config.toml
n_layer = 13
d_mlp = 256
activation = "squared_relu"
norm = "layernorm"
parallel_block = false
init = "uniform"
init_std_up = 0.0687
init_std_down = 0.0
weight_decay = 0.049
lr_head = 0.0086
decay_shape = "pow"
batch_tokens = [16384, 32768, 49152]
steps = 3839
Each number is 128 + 32 x the weight over its row's rms, rounded and kept within 0 to 255. Layers, rows and columns count from 0. Numbers have three digits each. The size before them is the row's rms in percent of the matrix's.

# layer 10 attention query, 64x64, rms 0.173, rows 0-63, columns 0-63
201:071120076163162136125096137144169140164159194173195146070088136153071089133084176159141126117103137178144128149160107095146156144119146118070083166109090073095121109145112151156136109142115140
089:121113094185166125115098176172124154160151159133164083075082135142113077138073166129140126116128116161128131147093161116174197154118133138051087130150064082111088137159138130179161103096146128
099:107073090197185094118081134181133113159155155127141135074117162126104088139078180164111124096099119197146126119146153090150187128116146180088108184121085076129114116148105154161138129135115109
215:153143176090076163169186080104105095093106102120070134171156108096144171114184085092137131131146128067114111119096149170087098131155126113186184119133176187136167108129121119115080146129129125
086:103103050100156158160134131200170171168153134071123109105125115146096185083146117112129154104117100138083102151125094073169087156099133117057101142136165093101148158126159170102153105091153118
111:105120125116155162118082182121114117113089095199153147144142114173144127195160159148139142204116124091150084131151118150114111156123110134114165135070084157169065165132106055076122113150086110
091:096172125187083066138121082133148100137090128084085150160115182152107088139138106085118154155162174153110070131092138091150180096117089161137150143156141147199117120071095116114167094150137103
096:111193158179134126165103143107089166143083138111121104153099109127129140092044112155092135069117151076150165102114131190113165138166092124145166165116051114108130161114113154152084079149154125
076:168086163137105123165118142116079162162117114095098027165146113097169131077172111101119176137159142115063116158098143125158083170121151133122181105166153143135132085143081129151124180102155099
081:160117139084046095150166091099115128121089083120075080167079110127195172088149091103113159144112095058105112120100152126125110144131141145163205142135152135161138102090117130124124167116082153
080:151153121141072151109078105110159130141136133142170106151087148110100123170147123143108165126119150232119166124151056129042092135134099118133105180141135118088130099131136069114123158207121127
077:129052101099149164159149071118130122090127061107135103197171124094133155149118129100131138099176137117111094116124143131141095146162175132206172121113137182087144093103127067141113064125152155
095:063148185165065094133074104130146115137110105059106169115221128158134156125171132175112181141098089091087073135120102140104128160088133133149143147116116130178115163133131146131147079142142134
087:095206125064067088115167112165099175136127158094076147147115108187148166129113100097096145114094168089150102092076122149185128081092122177143154080133109117147094111156149155139136136100131136
089:107182193153183136103112137152136162062104087148168103108186141098092106147128133120103101103146152077144163084151105169109037115174128114111177109101098109148159160150153134101106089142110106
102:118105146124081089150109080125113140122101162138079103104105181174150173155152142093083082097095131122107147163183144169109142141102078147170073148141102173139158134149165079122152161159108212
100:080112114112129146124126101119176138130117161175113084123153181149142175136192143148122130201128116110095100122113062143127048129136067081163127144073099104168074152168089116149119126081114122
098:167109074105102123105072158165134102152089171121126095122101089176144103141161117125062107135173093157159197093125160162150175153122144121154128123098096183101076152133100130149120080158181173
099:110152098108100199169091113177106150153154126161136127126149136157094132051158110160187107136111137149163135146103213144116107129202124121112118113096117133106122128181141118150057119091085071
119:146165179096144150100149114109147140087136113116092130145163109091090140069077158158119127143145107121168129166143105148139110090159083082158127196135145121137046145123065121179107145105152042
093:153042169152136146170122146089099149135164118065106102177197128144157118113098121171083122069120186107165102093127147076135148125136114160081183156123132153137122143143075121124136193135136124
086:152142137076098064070122156157139151149130106081097099122153106156186175162134145090149133123140075122172143086118141120176160139136130152115075161066058153096062137126129168119169147138089123
105:081133113135106111127147171121130116130112090111132114151107121128096141137160134150122113110119218158148191140127093141104169151122208121075097070079134121134173115109050159077156130203160136
098:133084109143084152131130125141128115127072197070096136139121191152160137134109146113118137065136092141148080122148168112109148061108134196136118086156068106133096145117051140095111146159151179
105:157090156166122094080113173123100157083138099128143134171098098097158138189162112101144086177136129124126170063135093152095147117146130130145150122063123084125085196129089152121179090139181080
099:119140042112075138140127180100176165136120091137168144163120129149129136127127138169159179123151214093104143056093091150119084170151141108135183120119130135119117115059149070129124116129095110
103:068078128096103130158135108222123143099132088101143179149182147134137100105098111180094108090122152149150134115141117144131181113138148115125126098139113177053114166089142044071130107117130129
080:104133101154140203108123095161139061171115184113125150133110138162159126117061116131112161138101155101136123131051162138109207125089132089145175070121102123107132126189067149105109107141142127
102:128148164207193105107151107073088105110170168096124099108098133135153129128134110084127141054177125156114087159144108079131160127115080128092123148180147100118111076122075157127160157167175140
091:132147173124182138098176126116119100120128161084102104132136133079162153148149123125042119103198127141088099066139075107084124145096120128109112186111071153151131148143207167128128120103154083
102:100132131175162178166148079155143078153141149091185108152096139090138083068166124149133186148127206145121147094174150117137132142126092100092085093134075135125067101089106135101120087129142102
104:145124184130157081129119085140180119119114152076057195112136121126139138116148134141137134111149115094123142099173158141123132114147099166151146132082077126119039161109107204154093132103102050
137:098120122160126111117075147103124143183082190139196157091111163197089099102065168142093123075117140175155134130149147109139104107134115135098109153159060087136099166156137152173123118112080149
084:109135113158121120083116224139127148167153152162171167073119118145063105139065156131140125122099147139164158164130116140134110099154135132099050123169062083099075178148141138122121102088129141
091:108133066159139118109093182119136097145126184142150197074089136171052088141063165169126129114112131144160193148172127091142145099130132128113108148159075098119085152170143144143134096150111158
165:149115172093085157146202080130123121103133076120081113190178114093158168134172087127146160163128123088097082108093136158109132132122142100169172118106193154145186094080107087123097146132119115
095:124197095115139148126113103121136093091085121117148175119187099160093104180107125116140130086083158170138122082142115166128062164157146097089105121166107163143070190101157176131164095105164157
091:186108136120135140145137136122108107088155109115115092167132126151198132148101134144091099130115100078056090154153121105163162147070162142155102099063158106132134100193048058094140136128121127
091:124148154100119092112114110091134171122153081134095113123181132076148120095183118110130072121175138109113117129145160094191088133097175169081133109175161138117105097130239142156128175153150109
091:113141153104208098149179171113113125144145118120165152081128163166161162090067095113144115140095124092123143151073153119128096206140101185110110156085069132081142079122126106163112086132106144
080:165131151114104125163173131127086115126153086163080111170145102070202136099191086134139148148180174091107106124059131134126139179143109113146130088135163134103164095101142098064088173128134097
089:135095185082131116144194078136128133137137118108092060172152148089197156093170088101112158152176148093097068119063108167089121147125126111134157160085172146125154102098123114127112169134115102
061:120099157107139197153141128094152079147126088095150102150115132115179148098159170164086100105104129180089034158137128160098114150108099103114107181154138083189133157126077127126133172164109093
066:124104140150133172124167132140077100071154092113131154172169038114111156150153133174162112094149095135121147179115103119102184075175107108156156139090166139149148128130087072120086079152153165
097:112110157132079119152136098139117118138126059103080187125163185115068153153084120090097097060149129128099097124121136123165152117123171171118155115122180111109092123154073134139133082097165211
087:134212114171114117126134122123042091142158137130083149170151118129110157198119090124131095093103099072164115097163082077143135093128170072154097126170135124164102154162149144129099120169135090
099:106133132144157170147117100211158145092097117127123093128135127162120105099147154173088149121166127094108157085171109154154111129156138108093171045050194164123152122087164111084106096159106121
082:161121118101133130163101117102176138146099180145085156077124087152116144135107137214133117130165193049163163144112175122119149138082061102157105128106105128168174106104114093108175102105116098
077:142101121172120203124124078101114151137158157153085165124108133140062123069174132155085074107155157094095170137107107102106139113139108094085160174179105123178091121138122137052103087119136150
087:116104156119062121096116115086155126123088143106123082145071117103229129136157100085054126139156126171122161096160149142126085109099188172114121144139097165116163125111160175135124183142157151
090:146108125131140135164133170131147147108110113119184104139104087114095088213106123077145105143087083167172202098155152158145147128140121132156076115087071115099146142185088100157138180145129183
090:111133156098155181093110122147135152093127124137137159111080183132108117121126158097118162165112204136101161196147156129110141178135093105139107057163165108118117076132141072088072124103108055
090:135117137142073055134106146078141109102135110112101125188160140131101193157081170105098158116116151169215074097126138111101128086156119184148154105093187110106174113149120148113136168126105147
098:156115196106146115121128147172172137107103110107131109085179100177141139165126098127132125185140117150104082082170071138154147066123134097129046119041134161128120129122171175153156142114130153
092:052157160138103132146107070098150065173111120173115135114170158097187145152143107156116127127085131116170164097168153131203140211126098102147102102093167142102107145131100145129150089101149111
090:153106108071158167129135111062099132117118147141156133146126134121159104112123139111145112102112061177113057098170212132146118163101117060147145170103146142128105125165204168094157147107110081
088:120145122177150122156100172142085098129159105125126127125094087118121157157153083088121071175159118141181154157195057100122092114146126065113140105194131105152188113151114100157099069158141114
095:120096117106141130134137115174153140135159146114095083123196111106159142044172112175096135163124138100141072035117083099170164162099152133135149131075179103086135127148131129130139098186138159
083:089134134133159159094126105183096130079155161088110120092152098160087127079097136113159149154169149126157129172194116096150125108109137130110137154021134153164098167131090070100107187134152122
105:124038125162165145102165120097105129178134186131156138168076169152107122089106161091079110089165136164094137151137175100082137064135130135107112149120105156146126112192119114130146138062083140
084:144105156171190177097166146134106134114095071123174151125182125176149147127139112153132107082092145129141113173162146144086110132110057172093091081135100101097055109136064164120133171123145127
100:157186177094118114102118153185066135132126131164119104129110102145107126133115154109112194084102120112072110139131141074124186156101143216181118133112117159131068108140189136098125177100118105
083:116073105132228152106144101162045152120114112115132172136151084089074100102096112079151107111129153124138106118146158105062119127125167135070111177129157143150180111168133165118143122135097098
085:150093147133190149083132093129122102065152066096107148133142062185134098144152138111094106164151145150116147135155149088142177144163166071115102117157166092172143108161124162070104117195102134
# layer 10 attention key, 32x64, rms 0.172, rows 0-31, columns 0-63
113:090133122149132102092094137090151179153137144163172128094120191157136086126102162140069072100075088166189142116168130086164127120090159159104094132128106079110118171171151159152192117160108123
056:145087117128123124094087119084114134148110114179179131106105161154180044127069149169069084128096128136183130116160129085156086087127148156121125131103129110116100184191155137171172114162104105
046:124143152123108106072075184144148151150090075125143105122114135144146101095101169160049146100101088144180111126185130129082094146081200160148107186127086084097102160148134119147171115143119129
048:109139063174183116131114115122180147150119165155183130052132152158070095161109139186122089143113133148164139169167105092163157075134150143083125126139079101150084137160136113125172110171087147
089:200136156112115141126132099173107153080111072108036109200118107096110158163105109122132114172123118110150130135100144045096100142105119118169102122157166177137128116115096151126115148126207147
098:086174095109131101198113172067114099102152156144170133154147082164171140017106128151140120138108113167163094117149111166167143116076146109090138153113137174096164148128162131091116101125114104
084:126136149099113140081102123143126127159095183127166140117122105105082103105129126101192141099097084167134174090109154166176148082073124148122125178197130070181166116083106095159173100168102110
091:096123128159071088122148129156173101078121077085161141117079133152138159139151095100148119095155174132099128150110150132140096125179106139098161107171125128107112213176139090204104161089170083
109:059122090184199112094103146120168140176131174146169149062136162157071097134106177160119095126115121170129122150176129094166148096103131137075092162122092082125118133149147144124180105147103155
113:149136126117109147170171105158137073109130146094099136124122082106101179139132088109191181139172146108058098140098133164132129162171087091147170113114142174144152087069079082093079151102160138
152:167160107106099130199186132135145099099107121096105110131146079099120170147174097108205148160127138052090087138115124158132134121143128126145144076107155191149167080087128096075121158084137116
244:082119117173152108082084152105123169184123135154171128103121170162141088126098170149066080102099097180173157125160134089150143113097161162087085132125110073101110159171163150142178094167115138
086:109165127073097157115077089136126163127119170136097125145104062122098160117146137139173109066096091144129107083156130158152120139166054153044167157106144121126106158165168155091102135123173172
078:144087135166158118135099120075163139149129109144096145139138153168079112112126154173102139151135199168117161115092159136092084094125108119075087131084151057048151179171112139163165092120157153
093:154177098197149102179098134186126176107134202139124114120146136144127154135168087154147097140154092103144126155077097102134111126162102085109160173149133067142097119146122171114143082119041143
093:172154070162160134078149127121192102149119132104173165167100086087117112096160121174118153095149160145097073132213094162117159107103103106066089138160152126126099129149104119117109079119161164
077:138202162120163116189134145105131095147099166102113200148098116095068123135100152151133130102136086158172193110154074165118135111097127136111122127069165105077081145117111152138103140172181098
092:118142077074181106166164118180076096108106118125122075158140147128182116142062103160111133097153118123103108155083179193144124080083098163083153109172106125125126137109185112128141118132126188
090:125123097164103140170099155143117100097111106147091163161121147232137128120149097182102119128109131104139142175101131074105116140097160079151149083161072175195124102121172098161083161093146110
103:108130155152127152156171165137148130034139202152108115105106129110118119132161166075078126134136093072123106105161111103129098124090117173155115157129090094129134151164141160206127143135096045
090:169112132099156121123121151145125149134126164126116092064131174157171152137151145139114126068084122159140059123201168195131100175117132100145101112131052134104103115159050155117137144069129118
085:136103109135137113122109108139101127135151181146111149211151121099136106119075100090088133106145207072153043141062138149113118156126113118115074147122111132123125126140153090141182088111188186
096:142120099103148156125126075154135138079133117148127085168208083160169124116192116094173129168097203119104152131090130140145119127134127132124111126132125068084124094168066093091146173190159134
088:125123073103141087153098181146103163123096124105136073193106109117116142121092114114123118131143108131058149159159092189131153105129202169172086100159132147114112117158063094123156050116126153
091:111145156121144114150144102118179105127098056137097141174168175123170111125155141099151123142112110122180139041063111182164124142163122116176097159090146075116103135170159120124189160110079134
088:091129099162110132124124114143135056154169176130169182105116113148120145111094124101135099141053156186133216131152143130144157138103156102115071147075101089127166173080143112084171149133126098
086:141126138130098162066124142112042127132105132138177147142134069134156171158143128146126089066138178105105146076129122114164038151100194140134100127115080125116169134109152151148120078117088165
086:117133152122125136149123188066082106171087134092119075123137081125125159177126099145126161098173118126097164152132177174130149157132119144184161065127117137070080188136128076106088085154127091
093:103097179078141105140167070078082145193089119168117094101091127089120143164187138087139115177124176091143114126129119089135138141128108097135125172200144164115132107182101109132159174092155106
094:152136111056071098093139084077150141071127192088132113113121141086091132123146130125091092122159133119162158232130112153126097142129116130143116170137139148038156094114124166144133098114158122
088:117145172219162031059152123070116148145074108152142123134160105187158166180087133103150087150123094132106151149140097149130095153129149130152144124126126123152124094127173103106102113176129118
086:109218142127122097098137113130180175177127129144087077163136131171095104113133101122103194156116105114116135124124121186079095096097179180171104198124087092142109121157140136154130108082149141
# layer 10 attention value, 32x64, rms 0.135, rows 0-31, columns 0-63
098:110083087133124138095147121190143096172139127146128080107160093081148125133127108159161159087130152179086123125145122177161112143148135166094157155135153102211138147122060096142149117073072062
089:099137187138100124147152159153127142141118120161130187104097193160160165150110097156072064121117176153135084104131097134160136158133130119094114039155068157122134125105092139117129145145043154
108:122102148099100117059099135157109090090155163142116100107123118121131136156124138099141170104112045124155120115154135108159165158200173175163169082045119125177140111135151149077147118080169127
095:153144138114088159147144125111131190140149145178129152063102095097064139154121170075111128136146094104141122095055094165071121131136180129141158158165120126172137124070133106094113105102105047
095:102122100084104194137139099175083156133082091120106178117143163095084158122078142104101183140127143142097168107126163072105188209143113135169161143142136090140079143100138106173122151128119162
097:160102153108093076142103082213085132130149076167112134101109158125139118107150121132104166190163173115063120146090139145078137131070094114122112151127175106159122141064162132155169175109116150
101:139176144155116151159140104108113149157135103126102160135063087083067111154137105156105124136110128140128148175160078125157173098117149131117175128172115101040163090087105123126158100185191182
092:169125082114094112096131133097184147127089108068074133115147114072144133180138153173075150167128115148150151133099150134141169079046149136134162106145182112147150103102178156171145151141133065
092:104151177193125171102152127160066145190141154146117088139051105103134142126089087062109124169115084137139172119112097150127151085153155115135165136095120125123049132085091116163167128137100140
087:152172137152134124140093140026079130152105145114116078109134137144128085148135122197106132136162144090158095143076119074185123138159087140133134089107147146140172085185115126150164053106149147
093:111168157148100108147121147133051133153120090131099147106162103083142100093160152140125095088166135153119125051078179142142085049143133162116072118103135174100163103133110169162106065131109122
106:128153123113095079107146098160106086137080166125112145111123122164153108165133119148127204066105144172121121106131051169168126108080145117190137176208119152147104156171127194114117107114118127
094:144073136170135150139123083035124120115067117093141113155129151125119117100082160175091158144136108136141093073147159110157184085109163159158134144158169156107194153148151148120119067171152151
101:091113070120097151112126160138152106137099075158161073124129181172143122122168101116151155167106129149098133233102099134084098168075153067150149172135122131161171135147132074107138145159108117
104:168154120116153196114119182188166148118115101159151115108157128145090149107102118142115156127134125164095178186094129123052109030178107134129132100151113140091071125123139089124127120159138186
104:065092209105100081117104128109181113109171161080104142114148102159145135146113123179115116100128111127126137141114137182202079173122131101121132156148142093140153109131136104083089176137216145
092:149142108156069130110144179138145151130119111141107161066102132080115135132131135089117142085130170179158125191153151152111117116145170062118129184079202131079133155130175170110083145177157097
094:085161120118107088181151126091081137108169123175128180125067145181103115171142121188084125108139156107133156108094102109103110127132132186125097047094129177078134143120171080161109171128117141
102:112117131135207129149136156133070144152165120166078163149166099160141158129058123130126122090094137124116148072182085068098079080128077162128102130063145101161111145146091164116122140160160123
113:136148174129137175072100160172134104108163116071131153097121100140147138083095115144168103147138196159100086138102149087189105060147155092134135091170143109054148153153126128084124168138167102
110:168134161204226107067118179092058119138108086123102095146116162186160133145093106089094086097135141136128132140093136138135076155145112184110104131116107118110096090124151133125138118126162168
103:117125188089154104105149108154149170095052100179150131107092079122130104194093127149108157170162147116142129151112092186097075070106173147132067089096101120151130175124146144136153161118156116
096:114105146080093129133115153120119073145155096124134102121174064147146114108117098107154149157149124144195044139137090093119209157115149174145059124121108133180123147092132176153139083149125178
106:094123105119107163121137185059165123099134174093103156143166201144111121117105121115134133096148072098133121167106120114161089102134084114120126139090133143096172173113128062152150074121195199
091:115164111086150170098123111122112142158126144175147106146072107119076172094065116127162137130118194130097151069076117127130111089130084119129113126146188124179072137149084159169088127120167193
101:159079104152115152126102152192098136088126152091092184151062105179112136150130151170125096152104155099128109179164132149150091154144178173119086106190144127146152154140070131077094142103089088
102:146113107101166127114085111115183160152110142110105066125066144128112132169104119092133102154096125133107131097105106090141091093111121144112186095018121150167183118164139151129148176103174077
107:140193197110075125092155112076082105138173132148122127115134125123101116144087147121169136113085165077164130103138075089130166138112063159139175108132117164162125151153130091093163145075183172
117:131111155219175145126151139121173154139114149144101090147095121135144114155119123088155129087113063165145122203132201098150145148117169115074173115184143123153054116078118120090122143131136132
108:140134096169184119157135136137134131148161104140140122124085111098152117093056147077186174173129148159135113148110138118116033095140118086088128163123109133137091089162134085119124178050159169
106:179076112118183166131152129129092164202115094159159162131153108107082108092111100127094112155121142092170163105133162106148169149121097076132121126194111131188149128172057154081144147102124097
086:137102102092135091042143129103090104131121115107169154160168192137130156152134121177150115150136096125134091093145133138089154174073175203106112146107092128093153121087152120094145096106178061
# layer 10 attention output (transposed), 64x64, rms 0.138, rows 0-63, columns 0-63
098:103168134123125127149121182133153130201101094126154120069099183152154100136106162134119089164081094119154133129138146132195160077145096195140137154099159074104071106139070105133097129070137151
091:148161161082144160149156100129107099113107100177123139103158201165077125166152079146132120128135145143192121083172120126144105066065103099124183156183096128164098112154105087119079124099094126
120:115161187157042105113162117124105104125129107148178138069150100118148122197116147111130116103163105111188166130106199090082168096168113110134069146116120134094129112124098132100191131135173123
108:143127159170072133124140150085096114165148099149174150076081094103145116097124255127130134110136153129117107142099115144087147137114159145122140185145164101190127095114153107100122112122056117
092:112163157102115128166120127084091164068094084090147115086079150151174102137130149179102157160079126137114125153189149159101087141105141173097098092162153048095115116177162123116178149153140121
101:122139162105124150146102148114153184164156144144102087021142130195101131106119079133119141164076156139128099099138125164109148162138112139110132057113167044107188100118113136157143117132107161
092:152127113105107130106134099073091097128114125141101152184092138089124201069165120136164158108053166125128080104133119138124144176130145113170136119099217181086115083135102153128171140115171132
113:154114116072129194143139131140114108101131109098089123147120165133139188079154099105141092166188095143112089161073105142114158183117110118107145079116208115142150053105148122203135142113136141
092:064175187141156075100087208090093174159094085156108166149082139115115090123125116129150152115066137123179122095149162171120173106105143161118101166112101137127094081150125115125148142119120176
091:091152135084118139138139053194177078082119144096136173138100097082124151158126065159152182104196165088139163125084135151129113148149110127148126113107147170176100130066116151128125085121150139
091:128121079119153164142092172120142087081117102134093160150099134080132155139138136099122087169158182136133154130154086145126132094227133125162179131152093161142162123043081111150112062124115133
116:146086117103124107154088154136059105194022103119107145111152154158141148144082067159097107101153116184114162121122137110186124117145125111187144123198159135141107124116141167101108113159114143
095:138077108141203171111119093151130091045130117112114128118117122066143175107118005131166146131162112133086110163128115122145127157160137172126116092172180168131132154130139142129107118135159107
103:124093115173120101118092145153142173182103137106143069033172187161133134073165106170151157131150099128145093151097107113145049128087130138086130099116112132169124144194141149127105118127167121
105:106114094130134087076093191098157163166134098117136148110102128133148132105158197144137144135109095103120122153138081157047101120155139140126137112113113120071120128145208099073174115149139218
111:193119188165134170097137081149128098099138133149137108115184107125106166126102181143125089093137120127148139144123131092142113161118072035190107141119166043124103162109090174144120152118146124
088:181067113119107117099146110097134181124174111125118130069108143111149168111184128079171074126144133146159041132127105129107114085141106094129187174145167130107098092093153164185160163116147127
094:148123118139085120188140122129066096106178092181152175138076077088079116141125131153122150104056163146187185122127084158092088130105102071128174114150131147145134147123140131159122114171081132
110:106172105113170114148120168119128120114108127129150107185115070117137106219050151105125112130060150136150122147114162049131151126125059139147135174124106087097157122085124127155187152160143135
125:149133125120172150046108124070221115137152102129123153081141108160086148139161121116172072153148136113145163092172105089112097116107101118211138134106135149075107158096116105156150157098162131
112:141133119105159087073134119165166180075070128179130127160188128155127083196101086136140179122141161126161138136112127097075090127131103152124087110125114132131102107061149115169112095091174185
110:130106134094114085088108156144111100162096103109133145076222104143128151124134106190084060129117133159109117116108152107070160124113184102136130088141156151196144132128212115163106131115107165
105:049141161145094159176141166080129087181127161146130092070187121112172136111144072133135111145145197135155094150151178093171161112109102101112071153095103110094150148124121128120139073101134133
116:071119093161157101110147136201166093098123107138146128180110124090121162137158116123163185071096082090141135124148096154142067130108143088131050163174140089145108166136102144133153127199135132
099:086144176093142162059063155146171144141113132123095145145092100082124077147039167180099146132041153157116131130166142145157119101138119110134143131114136103101085147107155120138175145157156162
108:180084061106137172146159103092120109131119120099102162064147071153088102134121164150093121092148106150180172128139135095134154115117139192145141167174136167088126168167110122175088074089138099
112:098147100118114112056100079220189120113138142130140153126127128160122115167100088131132150127125092139120153145071133065094192125144119109122137086113098177189152074108129123177136175130172130
108:111160168138099105143131097154123123188129111172148158161090088077129116200086158150138114078097168146165173082126140138122128152080076106091084130152117129147157117100116119058205149160131104
119:162132171131169158097163112138102217117100127123085128164117171159138059105162111130130143072098091077136049160125133100108172152091141157127118192127129148108090134138140128092095134078163144
110:092112113124200103107137109119195215136136154104118146160113117159128070116071198175138146107086151117128099123122145095104110168165154102142131107104053133118096123121165126096160182090106128
117:142158119077124162127096115068172141130108188089127083160166143100144104127087100189118114157149139072145123164109137125170205137087117174114113119129121190161075121150136115121155145050116101
099:183124078146096157114160171149139112132108122168217062119180131137156182133141099114125133178150133117131146116115117094130079113074150118075086075132161088132185095145104124139089134085172121
091:119184136173119099132189128181130106187110101145143127085140105116160117141144159142083120185113102105150096157086112088203096123151125132123083134091187065153123109162084115154075135074149125
099:139133057106151125132143130129110127087096134137134159166141134188138116185100031128144108132075106103133152143145111135154148107077169140163133078205085129186138118149176115099081133163088138
093:103145191142069116084141115119095089102084106148159133074135086100157128176180109097134124102170134126181130114107189100109210140142133114126071164118127161115098080166087138130168134176142131
102:108138145162072174101121132144092120171120151126145143123092168072100122103144246135135139105125157142118096133121134145083184154115150153108123177159121114171101047110115114068144143132077112
090:114147110134103102118086155124062157132144118111165121118074171123105149106152144154172130146169113148091118112207122147146107133079159156119092129172161027054130093148188132139116141087109143
089:165178186154091119137106174161137142146171161133132136059113149119077122091158141158103158153105169136109069118102070183118101149115106113098145094146150022151154129105106126128157130136089105
105:142140090118111116110119080158121145139082100088094191208128125143103159144139153111143155072013117131124126082162142151137196134130175131144120094170112177131106114116112117082117140162153134
073:138123148109093139136147142153134164164139102117060150147042198133075160130157123126141105145135061142121105178095118152114175151102155135113143119105198121100123086122145069202089107145099129
098:122124144148115102103120166133069193119049122089073166203129116172117103142139104145114145116098128135129146134173163139108203110108176141123105109139086147171057073148127111095137178126140129
081:082179152154114127111153085177142094126125110103140127148173141084169092156108085190169147128152160085134125104056107187115115145170065122084141088090143158149131146104083128151164090100167153
084:121132146131152136124156179073108114129144082109098133125146153083139112153117131133161155128114172117128116138064079158123135078251068113124168149131122111182187123083074137121127116101133169
105:169082150135126109137123142095094127174040105108100153114148167148183157132078032176109092146196098154097114139094129091184112146152109122129135145146174139121092114125150165116167120157116115
087:140104132136197157129135145104129075067161097122106093139168131093135152128097043135183126130165076126088083120105119123121118118159151159110143091127206171099197171140141118110114146095166107
087:121129114164112100147121123183142163148147150107162073080150154160111136090127150210134104163152094116173095143125126106159024131070108123077129082112112093148113160184124162123137114162143088
102:080159122084122167127104179125121146127116071134145108112155135107132114113096201147123089096115150140145133147162129167022086134141110147121098080150105136086130129173187118082152139177103193
107:142103159171111109106138097171146085103110146104101133142120055160091154117165182127092067085107112107133228129127126113121152135131136104219132182120130081109121181128099143153092138140140144
099:180109085151079122109147177075112169133143128124078144160150107112106127165151209105188106109103073154104072165166130142119124096145138099151143162154164068116068125136115160083135143171104120
094:145080063113140152181123124145082151098103109153132147160075127135159104161102063120151160083063179153153179138123119130077120145128122099109172088175087191159142100085164121135125139168115105
084:109163064109170121171088155126101122127060115106079154174140082161142134176088109104125118123038130134120127099140149121167156104131164185135174155146081140124127162105183120127112162145061128
101:127141187130120136065132130098206088156134100099123163107155052143088191193151173109160106123107119105136145112184136100084143145104098113204110170100112134109124164109085117126150146134128110
107:121124104108150096103151128148126134072027120164083145187205141167134054153138066146135154102122164115140170147116128164093114095156155147128101104107089108138102160094159137116117138094139180
101:139089137114123113187154168121095104118161116118098118072177145135107102145118158167070093121089152176132132123052133136052125110174130106074119105149183127172169144108188093151134179122108133
098:104154148162095122158133162103119061158118115131155132122155126129185121130150016095163098120123142131120090098177173138137132126154137075096109149111067148148118196130113084152165082105108181
094:075093097134133130124141200181125094107124118099124083214162117061123143131110179154137148025150142115170142157180126149123060155122106130127083116139133093120116142159130141135120121165143117
081:079126151168123197060076191138114150167126117127086127140141103098160137120054153168115092152100160169094119104212117149150100113108135125143093126142142099108105095112196118108139121088163133
101:118105084102135167149194073085167070111134165104118142093101056153096173139136117141100140152149114151139113075117153104136182154094145160152145168160189152092118119126141143162072062155131125
075:048133134160097159112129102146171155118153085121169118085100164116080140124112133169128159150107099153160149137110103092112202146104088145112174138111142187126094031156153080160117147141121091
104:132144173145097139092084133171120100183060116162133161165113145084158133152111099136139112089124186159173146077141129148117136179079109121096101180137100156125131095110085133047200136133138097
101:137105132127171090104163127134069203107099116133109141152145139136136073120187137097106126037119103119130142168119172056099203156074182128154107166133128162132110129111126136128086113127165147
103:105123159147155106132145119156150133150161150141123123111134120106133107089094233138147158114139163152157087125118160069068104153170075065166119152118084114162133066109071133131176154073129109
089:108172096119155106121048101165143119150155177110175139154197081098106136126113094138110121162139122118093152111088105136219198122081138158135109127153158095131130142145164124095164132084089082
085:173129079100145178097144141101159120164102146186178119130138120137138146173143057168105116140125138101162123154150149120109086099082237141064125099095110133123125132113133118129069163093112085
# layer 10 MLP up, 256x64, rms 0.192, rows 0-10, columns 0-63
086:203120071103121154146141134145123139138158085122132177139129115119156142138105091142121204106102206139118165138075097130093130147155110109108132116205121133162090119061101164065146094101162155
097:133177116064105156151108143110125134084134115160121105136119168176120162191094081075179180145112120071078118123138115118147120146163062106100107161179158156176095091119095138153113151068138111
100:109151188143164173169145182109093128051127130061150110163173148086158175181085095085137185129123151105092086147158073163135100122103153139139103117159145107126077092137116097127131125132125158
103:148108131145169139149108084158100103119079101153115089172045149069149191151120114131122168145126198133123070151139147118096120099131150074131159106164166173122154094145121066138071103164128124
100:103102111122083121149146079149081113130131090083135146138157121115176201186147099154130163104208148146114074110106076167149126069213102127122129099118136139175151123152112126142138107104159169
097:148084155146168156153121101163113120117100093126123124124185123122146120197135072161117144135206092115060070160065101100090137199114139105115101117096117162158182166105138119119131139133168161
100:170111195108174133153116178134131143086140122090080105155168106108151144137117083121134181125133152096083115147052141089116045144115102121105116085138165166131143090101118144172141095051127145
097:183139095089114127157101092132215053099103145122135072169145064106124167152110126139152180180175112152118098129172159090083122120156083087187137116157106149150127151145148127112120142148114126
090:132100128174169121156201144142121095110139133054152115133134111116140188130137089099144116151107068135143137118133093125061125105132138095141120103196174213114134069128148139109111175112195141
094:173092124089108188149123129154104172128133167127115082116192106117088166091222142095157120142141131113124131147086082148113144083123132145151102071153104167129141091146131182139078089065132149
107:115060160117143146139136125087153124114129121114121092146184106118139174112115130182157153184212103133141100150128157206116069151143120083133168086139139112165140079123134095112069137078078131
# layer 10 MLP down (transposed), 256x64, rms 0.176, rows 0-10, columns 0-63
089:102069154114090131102115123118118086131128083145110110144170088101191239111151133095082161156165158115153123153171129125177104141122125152102124096144217130132099075118126112151155157113141101
101:083169179104093141130129148138133137118133126114087106139118109122134110178119215119084127137150097111114102108139168121058134150172148088217136156199149155113131091160102093162129079105116073
105:093121137173100110090118130202094159057110113125142086076162169108142164077190167096204114124095123098142141150099098156152158169139099144138090083156153181154116085132140113138132115105110125
101:153179080120121112132123157082112167113123126129124151109118160041127137177134132131136141066132134147140121118126050037108133090128157165120122138174124125148120139143153096232106136175151111
100:126142143131083112118066095140114131133110106125127157141126136130142113068159098199184137143128118203143104128145158207148109157131040199126137149154130139093098130161092091159098119116087168
095:131152143104128137123118157148075157204135123141077128119042108103091139161134160119139077087136171152099137136139106110123119134102176086085149116158173192146092146198123122121132180063144095
104:149173107088172036141080164132162155100096163115106158127102160144083092130153111119104129135133082136064188116177118150119162101160162092123088176139126085104146106137127135078139123187098151
103:116092103165180191094071118110102096122083114182086150068123175177151111105136190185126080164148099106109151155127111100134141143108087117130148098145071169085167157106155127134105117165135143
090:143082151146152108177184093151140093117047107088146120103120145111153157162131133106078161139125094197103132106160170093132174104144202102084112166141092119086098110130153117185134141171143099
099:114123108149119118188144138158163090139157145093142183109121136165092000168116170172130146117090129103101146124116108131126182070131126137126139146134129194151075152104170119118120148094088103
105:162109110150077169157173149140112171123234078147124111166121164102123111131154148089076080142153114180144128144108115086144143089085135117150110168092149110135168080135185133105128110072148103